From a checkpoint of a small transformer trained on Wikipedia: RMSNorm before each block, 126M tokens.
Each number is 128 + 32 x the weight over its row's rms, rounded and kept within 0 to 255. Layers, rows and columns count from 0. The size above them is the row's rms in percent of the matrix's.

# layer 6 attention output (transposed), 128x128, rms 0.0622, rows 41-58,104-121, columns 0-127
size [ 84 103  83 100  79  96  92  77  77  82  89  99  86  86  83  84  80  92 112 127 110  96 111 107 106 123 115 112 114 114 125 120 104 118 108  99]
[[109 218 139 131 159 119 200 135 129  80 119 109 111 149 107 110 168 160 189 191 129 146 125 119 149 101 141 122 124  74 167 180 141 151 141 104 169  85 153 130 151  81 141 152 101  78 114 138 151  96  61 143 135 133 115 122 142  67 121 130 123 177 134 138 100 120 102 117 141 149 164  88 148 146 172 132 114 123  71 171  93 140 133  98 146 127 130 146  89  88 107 105 131  98  81 211 135 137 111 189 103 190 113 135 147 123  70 145 110 180 151 160 171 100  71 101 162 174 112 125 161 154 164 138 164 166 153 179]
 [104 133 124 139 121 108 101 112 113 114 127 157 137 166  95 135  83 147 140 148 150 122 153  80 126 134 125 146 181 109 175 120  89  72  69 140 134 128  95  99 120 179 134 100 152 110 145 120  96 166  88 168 118  99 126 107 146 148 116  91 125 142 103 165  89 174  75 131 130 115  95 199  81 171  78 149 143 168 122 126 135 179 165 193 150  96 138  93 118 147 125 195 175 107  98 116 105 155 175 110  94 118 120 149 130 201 140 131  91 117 156 182 118 142 143 230 153 160 133  58 137 194 170 163 103 166  89 135]
 [110 142  74 143  93 121 103 107 113 140 187 112 118 203  69  92 126 139  79  85 143  99 142 144 145 163 115 192  95 126 144 129 134 123 202  59 167 108  61 188 154 109 170 174 118  91 128 136 146 159 177 158 107 123 113 135 171 139 116 136 132 111 162 188 142  95 143 170 187 131 130 105 144 138 150 129 116 150 127 139 147 126 143 116 132 137 152 136  98 173 136 184 155  83 158 103 162 177 152  98 159 155 103  51 156 177 122 119 116 104 146 133 183 157 116 132 164  87 122  68 147 139 130 211 143 146 135  94]
 [114 112 173 137 157 150 128  86 145 165 169 185 141 130 101 131 154 134 129 130 209 113  83 132  89 177 145 126 127 135 113  70 133 116  75 116 156 114  96 135 103 105  97 161 177 130 120 183  78 143 119 137 150 127 128 140 152  66 169 143 138 151 122  68 146  43 139 132 120 134  95 134 110 169 136 128 153 144 130 108 129 146 126 121  96 168 119 143 126 216 169  59 180 128 138  64 118 101 144 130 173 116 103 165 173 150 193 162 117 207 162 111 166 141 189 141 131 136 125  99 109 123 176  92 116 117 161 188]
 [ 77 144 131 132 140  94 172 138  91 131  76 171 108 157 114 130 142 138 130 147 158 106 175 159 131  60 182 165  69 150 143  95 143  74 107 161 104 154  98 119 152 142 133 112 101 165 116 115 141 104  52 159 113 168 158  61 114  96 103 101 191 141 141 119 151  91  97  68 145 120 135 139 115 170 110 153 148 194 172  73 142 148 170 150 115  87 117 106 126 152 164 111 136 161  89 164 110 111  52  92 106  91 124 158 151 163  80  80 155 144 138  89 114  84 115 167 149  43 115  91 142 119 112 129 117 137 139 173]
 [ 64 117 146 152  93 159 137  91 120 142 106  88  54 164 158 136 148 177  87  76  83 150  88 149 131 136  89  76 132 116 132  94 169 140 124  72 114 116 169 154 108 126 133  98 142 100 117  96  88 151 179 153  88 115 126 130 111 104 132 107 106 180  51  87 113  88 107  86 133 184 102 191 131 152 156 172 167 129 128 142 120  74 102 161 123 178  79 153 157 124 127 148 159 157 141  88  82  74 128 137 161 115 149 133  82  85 125 117  99 128 103 135 130 156 145 192 119 128 125 198 172 105  84  99  98 144 107  76]
 [ 50 131 185 101  82 143 118  83 115 116 119 110 130 122 179  52 126  98 122 110 121 158  96 102 143 155 167 102 125 115 165 109  95 150 131 174 150 111 156 176 121  81 160 129 100 140 140 196 210  60  86 103 122 142 148  85 119 156 138 129 144 154  54  90 145 127 126 147 105  82 141 126 144 172 156 130 111  81 157 154 146 127 103 101 161 172  74 121 105  95 153 139 162 151 177 129 175 116  95 163 176 151  97 166 119  96 137 107 129 167 166 103  93 147 125 119 142 120 164 142 153 117  95 145 207 155 195 103]
 [118 156  54 153 137 115  98 140 109  94 209 162 118  55  94 110 174  90  85 141 178 147 128 103 137  75 129 151  66 130 113 131 103 147 100 185 146 111 167 125 158 172 167 140 167 124  81 115 172  99 146 201 148 146 123 111  95  97 128  86 157 133 120 143  96 188 123  96  98 136 132 116 183 128  85 140 103 161 149  93 141 165 127 116 231 145 200  84 118 103  98 107 138 140  96 112 105 109 157  92 151 104 150 125 103 144 179 141 136 174  81  91  78 139 136 127 140 129 146 106 166 116 124 128 132 136 169 103]
 [129 111 105  74 111 164 141  81  95 108 133 173 156 138 115  94 147 148 157 158 156 126 168 141 142  97 148 128 152 141 116 107 126 133 116 165 131 105 145 150 145 221 149 107 165  86 100 131  17 131 208  74 151 145 145 187  91 131 168 135 117 172 117 116 147 142 137 109 186 139 141 135 161 133 120 117 111 170 107  88 137 186 101 171 123  87 161  61 133  95 154 148 146 155 116 136 153  42 164 132 109 139 112 193 147  76 120 164 133 111 121 123 104 114 138 119 107 134 129  74 145 106 186 132 156 167 198 118]
 [106 107 151  92 160  53 101 123  93 129 141  97 142 110 122 129  89 147 123 170 143 170 112  72 122  86 116 139 107 164 103  87 148 143  96 109 139 156 130 173  87 104 116 141 137 102  87  78 147 148 136 136 101 136 181 158 133  96 164  82  76 140 120 164 138 133 134 160  93 146 179  47 127 160 126 106  77 100 115  95  89 138  88 132 139 181  94 140 196 162  74 169 101 116  39 113 223 137 121 118 131 182 115 169  82 121 128 126 112 122 111 113 164 142 125 142  89 131 135 154 168 136 101 140 184 192 113 140]
 [142 119 155 161 130 101 177 115 118 132 102 173 135 110  83 116 184 100  99 167 128 141 124 160 157 168 129 114  90 136 199 114 117 118 163 143 152 119 129  69  51 139 126 115  54  89  99 111 189 112 120  83 120  88 142 160 116  56 115 142 145 202 146 100 201 126 128 116 136 113 148 109  90  98 141  76 179 122  91 102 144 174 112 156 216 136 163 127 101 137 131 161 133 104 149 138  94 142 129 130 167 121 121 126 100  40 168 127 147  47 112 148 116 124 121 145  86 125 154 154 100 157 165 120 109 169 133 144]
 [ 86 100 152  57 135 142 125 133 119 157  94 155 134 134  86 118 164  67 104 175 141  87 109 142 150 116  73 151 134 167 144 144 116 150 112 116 126 133  78 106 143 138 148 146 135  84  79  64 116 100 144 161  75 147 141 143 148 118  78 177 132 116 150 104 181 107  72 143 100 151 118 147 101 114 174 118 122  82 198 190 163 146 161 114 105 177 130 109 106 129 128 136 134 166 148 152 142 142 142 152 130 172 104 177  96 173  93 118  34 129 114 169 101 186 132 124 166 164 155 167  32 134 175 103 158 139 113 127]
 [104 153 143 192  98 124 119 200 155 112  86 137 183  91 174  66  91 141 142  96 134 141 106 131 109 121  89 116 136 137 101 105 150 148 152 143 109 131 171 142 130 129  98 150 133 134 134 100 105 145 125 145 160 108 123 136  96 109  72 151 125 178 186 217 162  95 167 111 104 165  62 111 125  91 133 147 172 124 158 110 135 123 142 117 123  68 130  81 109  91 107  98  83 147 137 128  48  85  94  56  70 143 136 206 136  94 139 143 138 164 131  82 169 105 129 120 101  94 127 114  78 156 184 129  87 139 103  93]
 [ 89  83  67 123 132 106 119 120 103 109 109  63 123 123  75 139 100 162 106 185 132 177  78 135  75 109 108 110 104 168 160 132 192 146 111 111 173 152 121 172 112 169 163 141  94 133 185 154 147 135 156 165  86 115 137 148 167 135  94 148 163 138 140 137 147 192 127  87 126 108  94 104  81 151 126 182 104 141 175 118 103  83 141 133 126  46  94 153  57 129 168 186 146 116 106  87 106 154 134 136  94  91 115 121 142 111 109 131 110  84 140  97 175 155 148 169 160 132 107  83 156 159 128 111  32 126 127 120]
 [123 107 143 120  98  94 165  92 159 115 141 136 110 180 126 173 101  84  68 125 124 164 125 114 138 123 116 143 121 140 115  98 155 129 137 168 125 122  86  97 141 141  97 155  91 105 169 168  68 116 182  92  82 108 172 152 147 159 139 150 112 132 174  82 152 132  75  82 142 133 185 112 131 109 182  80 117 141  92  43 163 113 143 112 133 179 118 121  95 101 132 213 113 128 113 126  60 153 115 129 158 133  76 133  27 157  80 137 103 155 121 137 105 102  90 180 170 143  78 162 135 153 118 118 154  72 150 122]
 [104  96 123 205 162  97 228 152 151 114 163 117 144 131 138 164 156  99 144 143 143  97 131 161 146 105 131 136 123 142  88 143 163 151 123 146  94  71  99 101 105 176 123 180 105 129 118 119 133  74 101 183  73 172 182  79 151 120 161  81 156 171 154 177 125 106 146 129 118 134 153  95 130 125 129 126 147 103 150 109  90 104 142 167  96 143 100  67 110  96 158  31  94 129  92 106  98  83 183 112  83 107  66 126 144  87 121 152  96 106  96 122 163 128 131  79 144 101  98  72 125 156  90 143 129 144  98 109]
 [180 133 113 173  81 112 161 200  95 139  66 101 132 137 102 174  93 107 164 172 202 155 133  92  98 123 126 150 172  83 155 152 168 113 148 188 142 119  82 137 135 145 104  66 115 101 145 110 171 184 133 149 109 182  93 171 137  85 107 119 106 161 179 111 102 106 110  98  85  82 109 124 127  73 128 158 174 134 166 133 148 192 142 180  78 120 153 118 120 163  66 112 116 102 108 174 158 116  74  72 132 166 151 161 104 131 143  77 100 160 137 158 123 128 116 112 111 135 161 105 122 115 118  85 123 128 158  93]
 [110 142 118 160 115  86 146 114 172 118 127 141 146 119 129  93 140 111 141 120 144 118 170 108 125 129 132 166 135 101 104 117 131 148 129 148 130 162 183 121 176  50 139 137 156 124  91  79 113  96  55 142 111 116 132 105 197 138 137 121 143 156 152 158 103 125 177 165 100 139 141 102 127 174 112  71 102 102 153 139 157 147  77 103  94 198 135 138 204 166 149  93 115 138 155 101 138 154 175 106 202 229  86  73 133 104 116 154 124 151  81  94 110 122 164 197 157 131  91  99 124  88 155 121 138 149  65  74]
 [162 120  99 176 126 104  73 176 125  80 168 105  80 173 116 144 148 148 144 124 112 139 168 131 158 146 139 141 167 103 165 147  82 154 168  95  99 129 115 139 159  80 161 143 160 118 172 210  71 155  96 132 131 143  94 110 177  76 168 133 102 119 139 133 190 137 162 152 132 151 193 117 137 130 152 130 101 148  93  92 127  96 122 151  92 106  90  85  86  60  73  95 124  92 179 162 169 115 143 142 106 164 129 126 196 157  72  99 165 177 128 122 181  95 139 117 161 107 154 124 151  98 155 146 185 158 107 115]
 [ 98  69  97 119 107 159  98  95  81 128  76  94 147 153 175 106  80  99 110  63 133  94  93 122 132  94 107 121 148 170  66 160 140 109 141  96  64 182 118 106 178 149  96 130 129 180 118 112 142 178 138 126 109 147 127 160  81 175  94  78  96  64 148 144 189  94  97 144 144 145 109 128  89  97 122 133 127 113 188  98 164 135 143 126 106 122 105 144 131 169 161 185 138 139 138 115 152 181 112  47 154 126  66 106 109 154 199  75 155 103 122  89 120 153 159 127  94  86 108 149 133 136 124 118 103 106 141  94]
 [150  92 113  76 117 166 131 156  84 146 113 115 101 110 169 127 140  97 123  83  99 132 153 196 126 138 134 102  74 130  79 129 129 157 174 180 130 139 109 190 114  77 109 132 120 159 145 166 120  81 111 112 154 163 143 153 117 161 117 137 134 167 145 104 133 124 206 164  92 158 183  65 139 122 143  90 135  69 137 124 103  76 129 116 121 150 116 137 128  90 140  86 139 132 180 155 170 114 116 153 111 168 169 131 107  59 176  60 206 141 126 111  86 137 115  41 137 144  91 150  73  75 121 115 138 100 161 129]
 [ 98 134 163 139 159 182 127 176 145 138  57 161 159  55 112 159 127 149 148 134 120 133  93 113 100 112 114  71 171  92 133  92  95 115  50 243  91 136 172 124  90 150 128 147 151 162 115 153 181  86 122 115 126  97 160 113 114 109 160 141 117 175 101 101  87 166 142 115  72 112 117 104 126 169 134 121 151 151 103 119  61 132 153 132 118 116 137  70 216 122 126 123 104 159 102 112 114  72 115 155 106 121  88 164 167 125 125  92 101 145 111 121  96  88 117 101  78 101 148 152  57 139 133 138 130 154 141 129]
 [160 171 119 103 133 143  94 131 185 123  62  64 102 124  88 139 110 107 165 120  73  81 109 123 100  90 130 147 148 156 145 155 121 115 198 112  94 145 133 108 136  81 145 138  83 128 173  90 177 129 117 107 105 140 141 111 123 133  94 113 100  52 151 142  88 220 142 162 135 142 155  83 114  95 172 101 113  96 115  70 113 105 158 129 134 105 122 157 109 105 163 176  97 102 110 219 101 202  98 180  78 138 122 144 123 107 115 108 130  81  96 141 114 163  85  99 188 138 102 187 129 138 108 135 145 134 111 124]
 [175 148 140 113 123 209 117  99 139 166 202  84 137  64 181 136 142  85 104 146 155 119 131 168 132 185  46 115 165  78 134 161 123 115 150  96 148 131 149 144 136 110 128 148 112  92 164 122 128 105 149 192 103 144 111 169 174 188  79 128  74 170 133 110 154 132 157 201 114 153 127 139 129 115 152  99 147 121  79 177 134 113 130  93 136 189  82 116 109 137 144 168 118 100 141  56 156 121 161 119 148 145 149 102 104 113 163 144 116  76 132 167  56 121 120 143  93 148 164 182  98 128 161 110 115 101 117 100]
 [141 144 108 106 182 121 111 168 151 133 129 116 153  80  67 135  89  83 148 141 147  67 165 193 108 169 136 117  92 135 175 157 131 134 124 110 169 129  68 118 125 149 151 147 110 131  86 126 148 185 162 130 146 142  75 122 163 104 146 148 193  92 201 107 108 185  91 142 150  92 131  73 144 112 129  87  82 162 131 105 145 155 130 121 139 148 121 124 110 175 145 110  87 111  81 183 181 180 103 105 113 155 152 116 170 123  87 155 174  79 130 111 113 113 124  40 153  90 136  63 133 142 146 170 103 112 156 173]
 [152 138  78 130 119 130 104 183 112 183 147 138 179 124 116 203 120 139 148 143 141  77 174 157 104 107  99 143  99 137  97 172 143 137 171 132 128 129  74 106 143 153  68 102 157 146 135 137 125 153 154 137 120 108 136 168 107  58 112 101 135  97 170 145 127 187 127 114 163 142 131  59 119 116 114 115 201 141 131 161 141 121 146 184  79  73 164  62 156 177 116 149 140 101  88 103 110 106 153 133  91 111 167  86 149 186 141 175 110 120 104 141 104  70 136 169 145 154 133 117  77 166 100 105  37 148 162 152]
 [134 159 186  97  96 183 145  70 152 157 101 145 108 209 116 155  98 139 152 125  79 127 103 161 171 157 102 118 184 139 163 135 113 140 116 110 106  97  76 111 102  55  83  99  73 139 119 122 130 122 135  62 110  65 205 160 139 161 162 172 100 103 150 108 142  59 136 141 171  93 128 131 101 129 163 139 142  78 142 164 135  95  79 144  52 147 118 129 122 150 107 126 105 154  89 151 137 154  73 157 126 168 117 116 146 104 131 130 174  93 145 126 162 146 162  98  98  73 119 173 123 146 159 136 117 141  90  87]
 [148  91 182  95 144  81 115 127 190 162 146 110  90 115 163 168 135 117  94 157 111  84 110 134 130 157 155 135 104 147 155 160 187  82  90 168  89 147 141 119 129  73 104 135 140 146 140 113 141  93  34 125  87 159 136  71 115 119 106 140 151 135 108  96 128 150 124 113 104 116 117  77 111 161 136 110 117  58 184 158  93  78 128 108  65 157 148 113 112 130 114  50 110 115 113 155  74 157  79 183 161 130 197 129 135 125  94  75 114 120 128  98  82 135 151 123 168  86 104 157 191 151  87 133 136 132 178 141]
 [133 153  79 135 147 168 142  58 176 157 145 184 148 188 151 116 140  80 148 169 145 127 157 146  67 143 119 119 157 133 118 125  94  93 149  79 110  92 144  98 158 169 179 159 110 157 179 163  80 145 168 151 124 137  99 101 137 160  62 169 145 154 107  56  93 108 188  98 144 155  76 139 148 137 141 143 145 131 110 161 125 148 137 195 117 148 151  63  41 125 102 121 151 124 151 135  99 107 131 127 130 116 155 109 133 133 154 122 174 142 114 103 153 162 188 124 191 118 104  88  64 102 159 130  95  82 131 145]
 [117  98 113  79 154 123 113 131 104 100 148 110 184 137 141 156 121 179 106 162 136  97 137  96 111  73 115  78 131 108 124 107 159 131  72 127  83 164 164 151 146 143 150 181 179 120 138 173 119 126 146 186  74 153 127 147 142 192  83 153 145  87 125 141 113 164 125 159 129 110  91 149 160 154 157 122  68 173 155 100 165  75 134  55 113 158 114 133  83 103 116 105  71 108 131  55 146 141  86 147  86 118 126 195 167 171 103 117 120 185 175 171 104 127 126 151 197 129 115  83 134  86 113  76 123  92 140 124]
 [175 111 118 232 115 106 169 141 103 152 126  83  96 117 126 143 117 159 130 101 159  66 148  92 136 104 174  85 129  62 106 143  95  90 113 134 139 104 123 111 112 139 149 137 139 156 203 130 117 156 172  91 182 124 154 143 125 139 155 120 102 129 127 176  96 157 169  47 135 102 143 136 148 161 122 146 112 175 151  96 104  65  95 125  70 116 165 154 151 123 125 122 116 156 130 152 106 109 148  45 136 101 193 108 102  77 143 138 204 153 147  91 148 143 120 105  76 134 126 134 200 115 129 138 144 108 148  67]
 [148 141  52  77 180 154  91  60 126 151 129 186  98 172  69  93 152 129  82 151 120  30 146 111 154 164 135 152 125  82 185 150 143  67  88 130 129 157 124  79 116 159 170  68 124 101 100 123 103 121 158 135  71 138 128 133 105 165 175 115 106 114 117  71 122 139 135 176 123 119 178 140 127 166  99 122 127 123 160 132 114 129  95 128 138 159 118 120 115 147 127 153 187  87  82  95 157 106 180 210 144 108 138  99 163 146 116 140 183 114 132 156 143 120 167  92 138 161 108 137 138 146  95 131 154 102 178 128]
 [169  95 191 156  98 141 122 149 157 167 134 201 175 151 142 142  92  80 127  91 173 100 164 112 142 106  72 132 166  91  60 136 142 105 140 121 111 109  90  83 164 117 125 144 119 130  99 129 105 134  99 103 164 147 108  77  85 104 163  84  76 115 129 105 100 140 125 117 157 129 140 106 145 126 126 135 144 120  78 129 104 112 183 103 143 178 129 112 133  85 128  94 148 129 101 235 193 144 118  89 138 156 141 110  78 112 166 156 115 187 126 142  99  89  73 104  69  96 142 168  88 104  90 146 201 150 108 124]
 [130 167 114 122 145 114 155 182 138  92  73 121 138  45 177 126 166 139 166 134 127 112  85 140 134 151  90 130 153 140 128 144 141  96 125 164 113 129 168 188  99 129 114  66 144 137 108 133 132 120  69 127 148 107  61  96 140 104 122 132 121  78  96 181  55  78 187 126 143 165  88 153  97 117 101 109 122 134 155 147 116 145 110 162 145  95 154 112 142 135 155 114 167 102 142 122 193 139 153  95 153 114 151 111 243 150 138  92 156  90 126 165 149 171 163  84  43 112 154  99 176 157 153 117 122 139  94 116]
 [171 138 139  99 131 208  76 118 166 156 108  98 109 112 136 115 156 143 109 109 107 166  87 188  98 149 129  85 167 115 204 105  36  86 179 120 130 172 126 170 124 115  69 113 167 111 140 107  99 176 152  91 132 129 131 166 111 116 164 153  75 105 109 131 128 153 130 144  93  48 160 156 184 119 140 136 110 177 168 123  97 181 102 158 135 104 125 131 162 172 123 170 128 113 106 126 126  97  40 130 123  85 141 133 134 143 118 101 129 119 169 131  89 128 135  98 141 172 159 189 156 106 186 160 142 107 136 123]
 [ 92 160 141 106 152 178 126 112 139 120 149 154  99 131 147 112 187 121 136  23  48 123 169 135 115 191 185 164 102 104  79  93 125 177 126  94 104 150 120 157 132  96 154 145 141 156 139 155  99  73  93 124 167 101 138 120 109 157 140 172 141 154 135 142 127  71 111 138 172 127 139 103  98 177  99 153 103 154  73  98 147  95  95 108 106 129 146 168 175 159 167 179 109 102 173 135 123 138 183 167  88  95 132 156 140 151 145  98 163 107 113  74 132 126 152 163 168 131 145 148 105 153 145 208 158 107 126 193]]
# layer 6 attention value, 64x128, rms 0.0794, rows 41-58, columns 0-127
size [110 103  87 104  93  97 109  97  99 103 105 110 103  91 106  97  92  96]
[[145  66 119 122 105 109  76 137 104 160  99 154 123 117 155 123  45 125  62  95 116 100 200 110 132 158  98 134 139 130  79 121 135 114 165  91 123 179  72 144 123 149 115  88 175 182 139 103 132 137 175 150 111 100 125 106 108 201 118 100 122  77  85 168 150  79 150 141 131 109 116 168 126 140 112 113 126 178 143 123 152 138 136 150 128 140 136  93 150 174 154 144 131 136 165  99 133 134 114  82 125 131 119 143 117  94 166 110 168  80  57  79  53 112 192 123  99 136 147 113 131 150  48 146  65 100 115  66]
 [141 120 139 165 140 116 144 149 138 107 130  80 135  54 163 130 145 125  67 108  73 138 141 152 143 155 142 114  56 159  85 130 167 162 196 135 149 106 100 117 123 122 114 164 100 145 146 113 136  85 169  95 139 146 128 175 157 125 140 151 137 129 134 109 155 122 195 144  95 169 140  58 160 105 177 114  80  94 161 137 121 129 106  79 121 180 118 165 144 114 134  85  89 124 168 177  85 137 109 130 152 127 148 117 104  57 118  77 143 129  80  93  82 160  97  75 104 107 121 212 117  65  97 116 170 126 197 114]
 [182 142 165 126 184  98 133 164 153 143  86 157 132  50 148 160 114 146 149 122 111 151 115 103 105 138 160 120 121 106 126 102 105 161  56 191 129 166 166 107 104 155  78 103 156 186 138 125 102 122  79 101 127 159 130  87  88 121 139 138 145 199 159  38  93 123 107  87  65 181 122  95 119  88  99 151 149  93 134 124  37 122 117 138 184  94  59 145 155 105 119 112  97 144  90 119 136  58 102 141 150  99 164 140 126  93 143  94 136 173 111 156 118 117 106 122 119 140 102 154 123 129 127  93 155 130 135 174]
 [142 113  95 124  92  85 104 195 134  80 126  84 127 142 118 136 131 150 170 116  77  84 146 140 153  87 153 128 158 188 170 138 122 159 152 117 136 148 185 114 159  93 129  94  78 133 147  48 163 117 137 128  80 125  97 104 115 178  68  96 114 116 152 138 123 169 147 101 113 130 105 165  93  91 109 113 106 124 139 147 110  98 128 129 149  72 103 126 129  96  87 169  68 137 165 218 137 174  88 132  84 123 111 139 109 145  62 139 150  69  53 180 116 143  71 120 112 133 113  97 132 156 111 180 184 151 134 129]
 [150 105  86 149 125 142  93 112 133 125 120  77 158  67 117 119 100  77 119 131  91 178 113 116 132 169  81 121 198  82  76 138 135 165 170 120 180  81 131  99 130 132 143 111 148 105 157 122  86 142 173 115 129 106  85 190 161 167 150 169  54 117 104 168  67 166 145 185 138 145 106 114 142 114 129 103  96 112 142 206 151 113 133 145 124 202 110 124 136 153 136 108 122 128 166 115 140 153 213 137 179 154 112 120 108 128 148 177 111 146 107 167 138 164 161 110 106 175  87 198 140 148 160 127 136 164 106  88]
 [154 134 132 110 177 131  99 192 130 158 113 136 201  89 111 103 129  98 160 168 154  98 161 160 108  88 178 160 104 137 133 144  99 111 127 152 132 161 110 120 170  85 106 127 139 133 138 155  99 119 106 130 159 146 109 141 163 131 106  99 140 104 211 150 118 200 153 152 139  87 135  66 113  93 113  76  68 113 117 113 103 178 172  85 140 117 146 147 116 125 143 110  63 127 101 179 181 206 157  86  72 165  88  93 127 185 121 133 144 123 176 142 111  99 116  78 135 123 151  43  87 156 127 153 123 125 113 168]
 [176 138  78 133 198 105 148 160 128 160 138 154 136 124 114 186 142 150 156 149 113 102 160 158  92 109  87 168 161 140  67 144 115 101 145 112 125  97  99  72 132 145 122 119 158 137 130  90  56 214 207 171 108  81 154 168 120 108  88 137 122  84 179 168 132 140 126 113  91 207  94 122 123  94  86 149 148 148 100  71 101 151 198 151 140  51 150 153 135 140 125 157 128  99 121  93 120 126 150 101 115  96 164 109 148 135 136 113  97 107 120 163 130  87 122 134 143 133 106 110 147 146 130  87  79 126  63 176]
 [118 108 180 127  83 127 158 125 167 140 124  90 142 222 131 154  73 148 160 136  65 132 106 177 137 170 128  88 193 153 150 165 140  99 153 117 104 159 121 111  76  75 125 101  90 146 166 105 118 135  71  30  77  78 170 133 132 170 171 141  91 150 165  82 147  88 163 135 184 125 156 140  73 116 174 115 139 134 130 205 159  96 137 114  82 127  79 145  85 145 162 118 114 152 142 122 135 167 152 157 147 132 155 126 163 155 103 110 149 108 167 146 134 136 132 108 135 152 157 167 106 134  91 136 138  98 102 154]
 [130 123 143 207 134 114 162 161 147 146 152  60 102  88 151 182 115  99  92 144 133 119  86  98 141 113 143  90  98 106 177 124 157 125 101 127 124 120 126 128 143  60 101 163  85 148 118  82 231 153  72 138 113 110 126 103 189 140  54 120 168 111 138 182 110 144  77 169  87 139 142 136  87 151 158 135 123  98 146 143 163  95 127 102 121 130  96 191  83 150 108 104 117 182 164 122 120 188  83 116 133 119 161 114  99 134 122  87 125 115 151 140 169 154 108 126  95  83 110 181 110 119  80 146 137  81  83 170]
 [147 167 101 125 164 196 120 111 158 141 111 168  90 125 184  92 177 113 117 103  77 113 115 177 101 121 142  71 151 100 118 152 103 107 156 116  84  74 144  85 199 152 136 141 128  99 176 148  86 128 157 104 150 138  85 109 116 142  97 150 132 135 137 121  91 162 156 173 189 101  91 198 104 111 161 121 158 138 130 112 169 121 159 139 128  98 146 144 117 125 188  63 157 129 180 120  21 113 146 135 115 140 111 105 159 180 146 130  96 126 115 165 127 162 119  67 139 138 119  84  71  88 147 142  79 100 148 100]
 [133 124 124 108  88 156 110 156 158 122 123  55 124 125 133 121 112 133 115  89 137  70 103  69 104  98 137 122 127 115 100 129 116 189  83 133 147 137 160 181 183 141 153 127 185 227 134 166  63 151 115 199 133 175 128  95 193 166 116 113 148  76  95 189  94 139 107 101  81 150 104 120 139 148  93 145  83 119 165 135 122  70 130 131  73 136  95 132 111 127 129 126 146 136 121  88 128 111 155 130 143 134 166 110  89 158  96 106  93 151 153 124 139 179 104  91 156 141 102  67 159  59 123 107 140  62 163 128]
 [199 144  81 169 115  91 168 125 124  77 130  93  88 115 160 120 104 151 145  86 145 159 113 147 114 182 159  87 107  74 103 144 117 106 122 137 135 104 165 147  89 116 128 120  87 154 166 175 131 160 148  96 194 162 119 117 146  86 180 141 129 124  88 141 104  80 189  84 150 107 146 150 160 115  87 125 149 160  65  71 133 132  78 149 157 112 152 150 104 138 124 134  96  39 123 127 141 130  98  77  99  95 167  75 138 130 161 151 197 104 169  92 118 115 138 121 121  85 155 100 216 131 130 160 123  94 140 101]
 [160 125 141  88 155 143  97  64 123 140 120 109  31 199  98 164 149 105 130 136 110  91 136 122 146 124 174 167 134 108 153 167 109 122 126 110 160 153 109  96 117 103 144 101 117 133 139 159 132 119 143 105  95 174  79 133 175 175 162 148 162 118  74  83 116 200  65 153 169 105 181 129 105 107 134 110 101 100 107 105 162 165 114 147 164 147 138 168 135 201 143 157 186 101 125 104 135 148 154 191 142 139 104  54 136 179 130  95 114  67 125 181 110 180  96 117  95 151 128 138 139 134  83 141 155  89 144 160]
 [191 162 161 186 121 102 184 139 175 120 118 164 134 152 159 160 122  95 129 104 125 118 162 115 173 148 123 150 167 106 109 131 105 105 133 141 113  93 107  89 166 109  83 135 164 164  58  64  84  83 101 119 163 152 117 136 114 121 175 118 142 137 120 130 164  95 133 154 130 155 116 125 140  61 157 100 140 140  60  87 175 170  74 116 115 169 170  76 168  51  80  89  82 159 137 192 142 107 112 125 168 158 152 133 139 126 120 127 152 153 126 151 109  95 111  87 104 157 103 163 132 163 102 148 222 140 114 117]
 [127 138 130 152 166 136 111 127 102 175 135 140 135  75  92 131 156 184 185 168 153 119 134 177 150 156 122 123 137 113 137 101 150  72 137  90 161 118 102 144 112 124 129  93 163 160 134 106 178  96  72 147 139 111 110 124 100 113 120 124 126 123  41 140  61 115 181 141 138  85  89  56 135 134 125 168 109 131 132 144  66 148 105 145 153  95 111 117 168 174 115  93 157 164 145 142 176 124  92 136 125  94 165 120 208 136 165 120 154 122 151 103 108 177 169  95  56  91 162 111 109  55 137  95  76 179  73 108]
 [185 119 155  44 131 168  29  74 143 152  87 139 149 112 126  88  99 117 101 141 113 170  92 113 125 120 142  77 127  91 138 145 121 103 158 104 168 175 187 149 121  99 163 111 162 135 130 126 136 141 173  78 178 103  93 165 105 195 114 210 101 109 142  89 105 140 132 142 124 120 146 159 133  87 137 139  96 153 129 177 144 103  89 117 138  89 149 174 125 117  98 180 113 102 125 160 142 136  51 102 125 136 169 103 114 161 113 118  94 109 158 149 137 127 140 186  97 138 185 189 123  87 142 128 148 142 164 178]
 [ 83 114 114 108 172 132  93  66 142  98 176 171 160 107 154 141 185  93 117  71  77 151 174 164 160 129 117 151  75 132 108 136 161 141 134  88 111 165 106 146 102 125 145 161 119 157 129 142 130  26 112 117  84 112 172 100  95 164 161 142 120 102  86 169 157 148 133 154 160 178 113 116 142 140 127  72  85 143 113 155 123  75 103  82 196 143  89 129 121 118 178 146 149 146 139  99  96 119 162 184 155  79 140 113 192 141 134 163 180 117 127 104 150 129  90 200 165 118  94 140 159 134 138 180 142 149 124 161]
 [115 135 120  95 166 213 122 108  68 140 139  79 108 182 131 173  89 119 144 104 135 114  75 163 126 149 122 106 121 162 168 121 164 101 128 163 192 110 110 103 114 171 103 108  73 136 134 156 150 129 139 143 172 141 115 125  70 115 134  85 122 110 117 139 141 143 130  61 166 133  61 172  78  77 156 161 133 151  78 107 140  81 161 138 146  69 111  83  76 152 105 151 124 142 100 165 144 108  70 115 148  80 174 168 153 157 139 102 115 137 182 138 168  97 120  89 125 116 166 156  91 203 124 147 108 121 185 137]]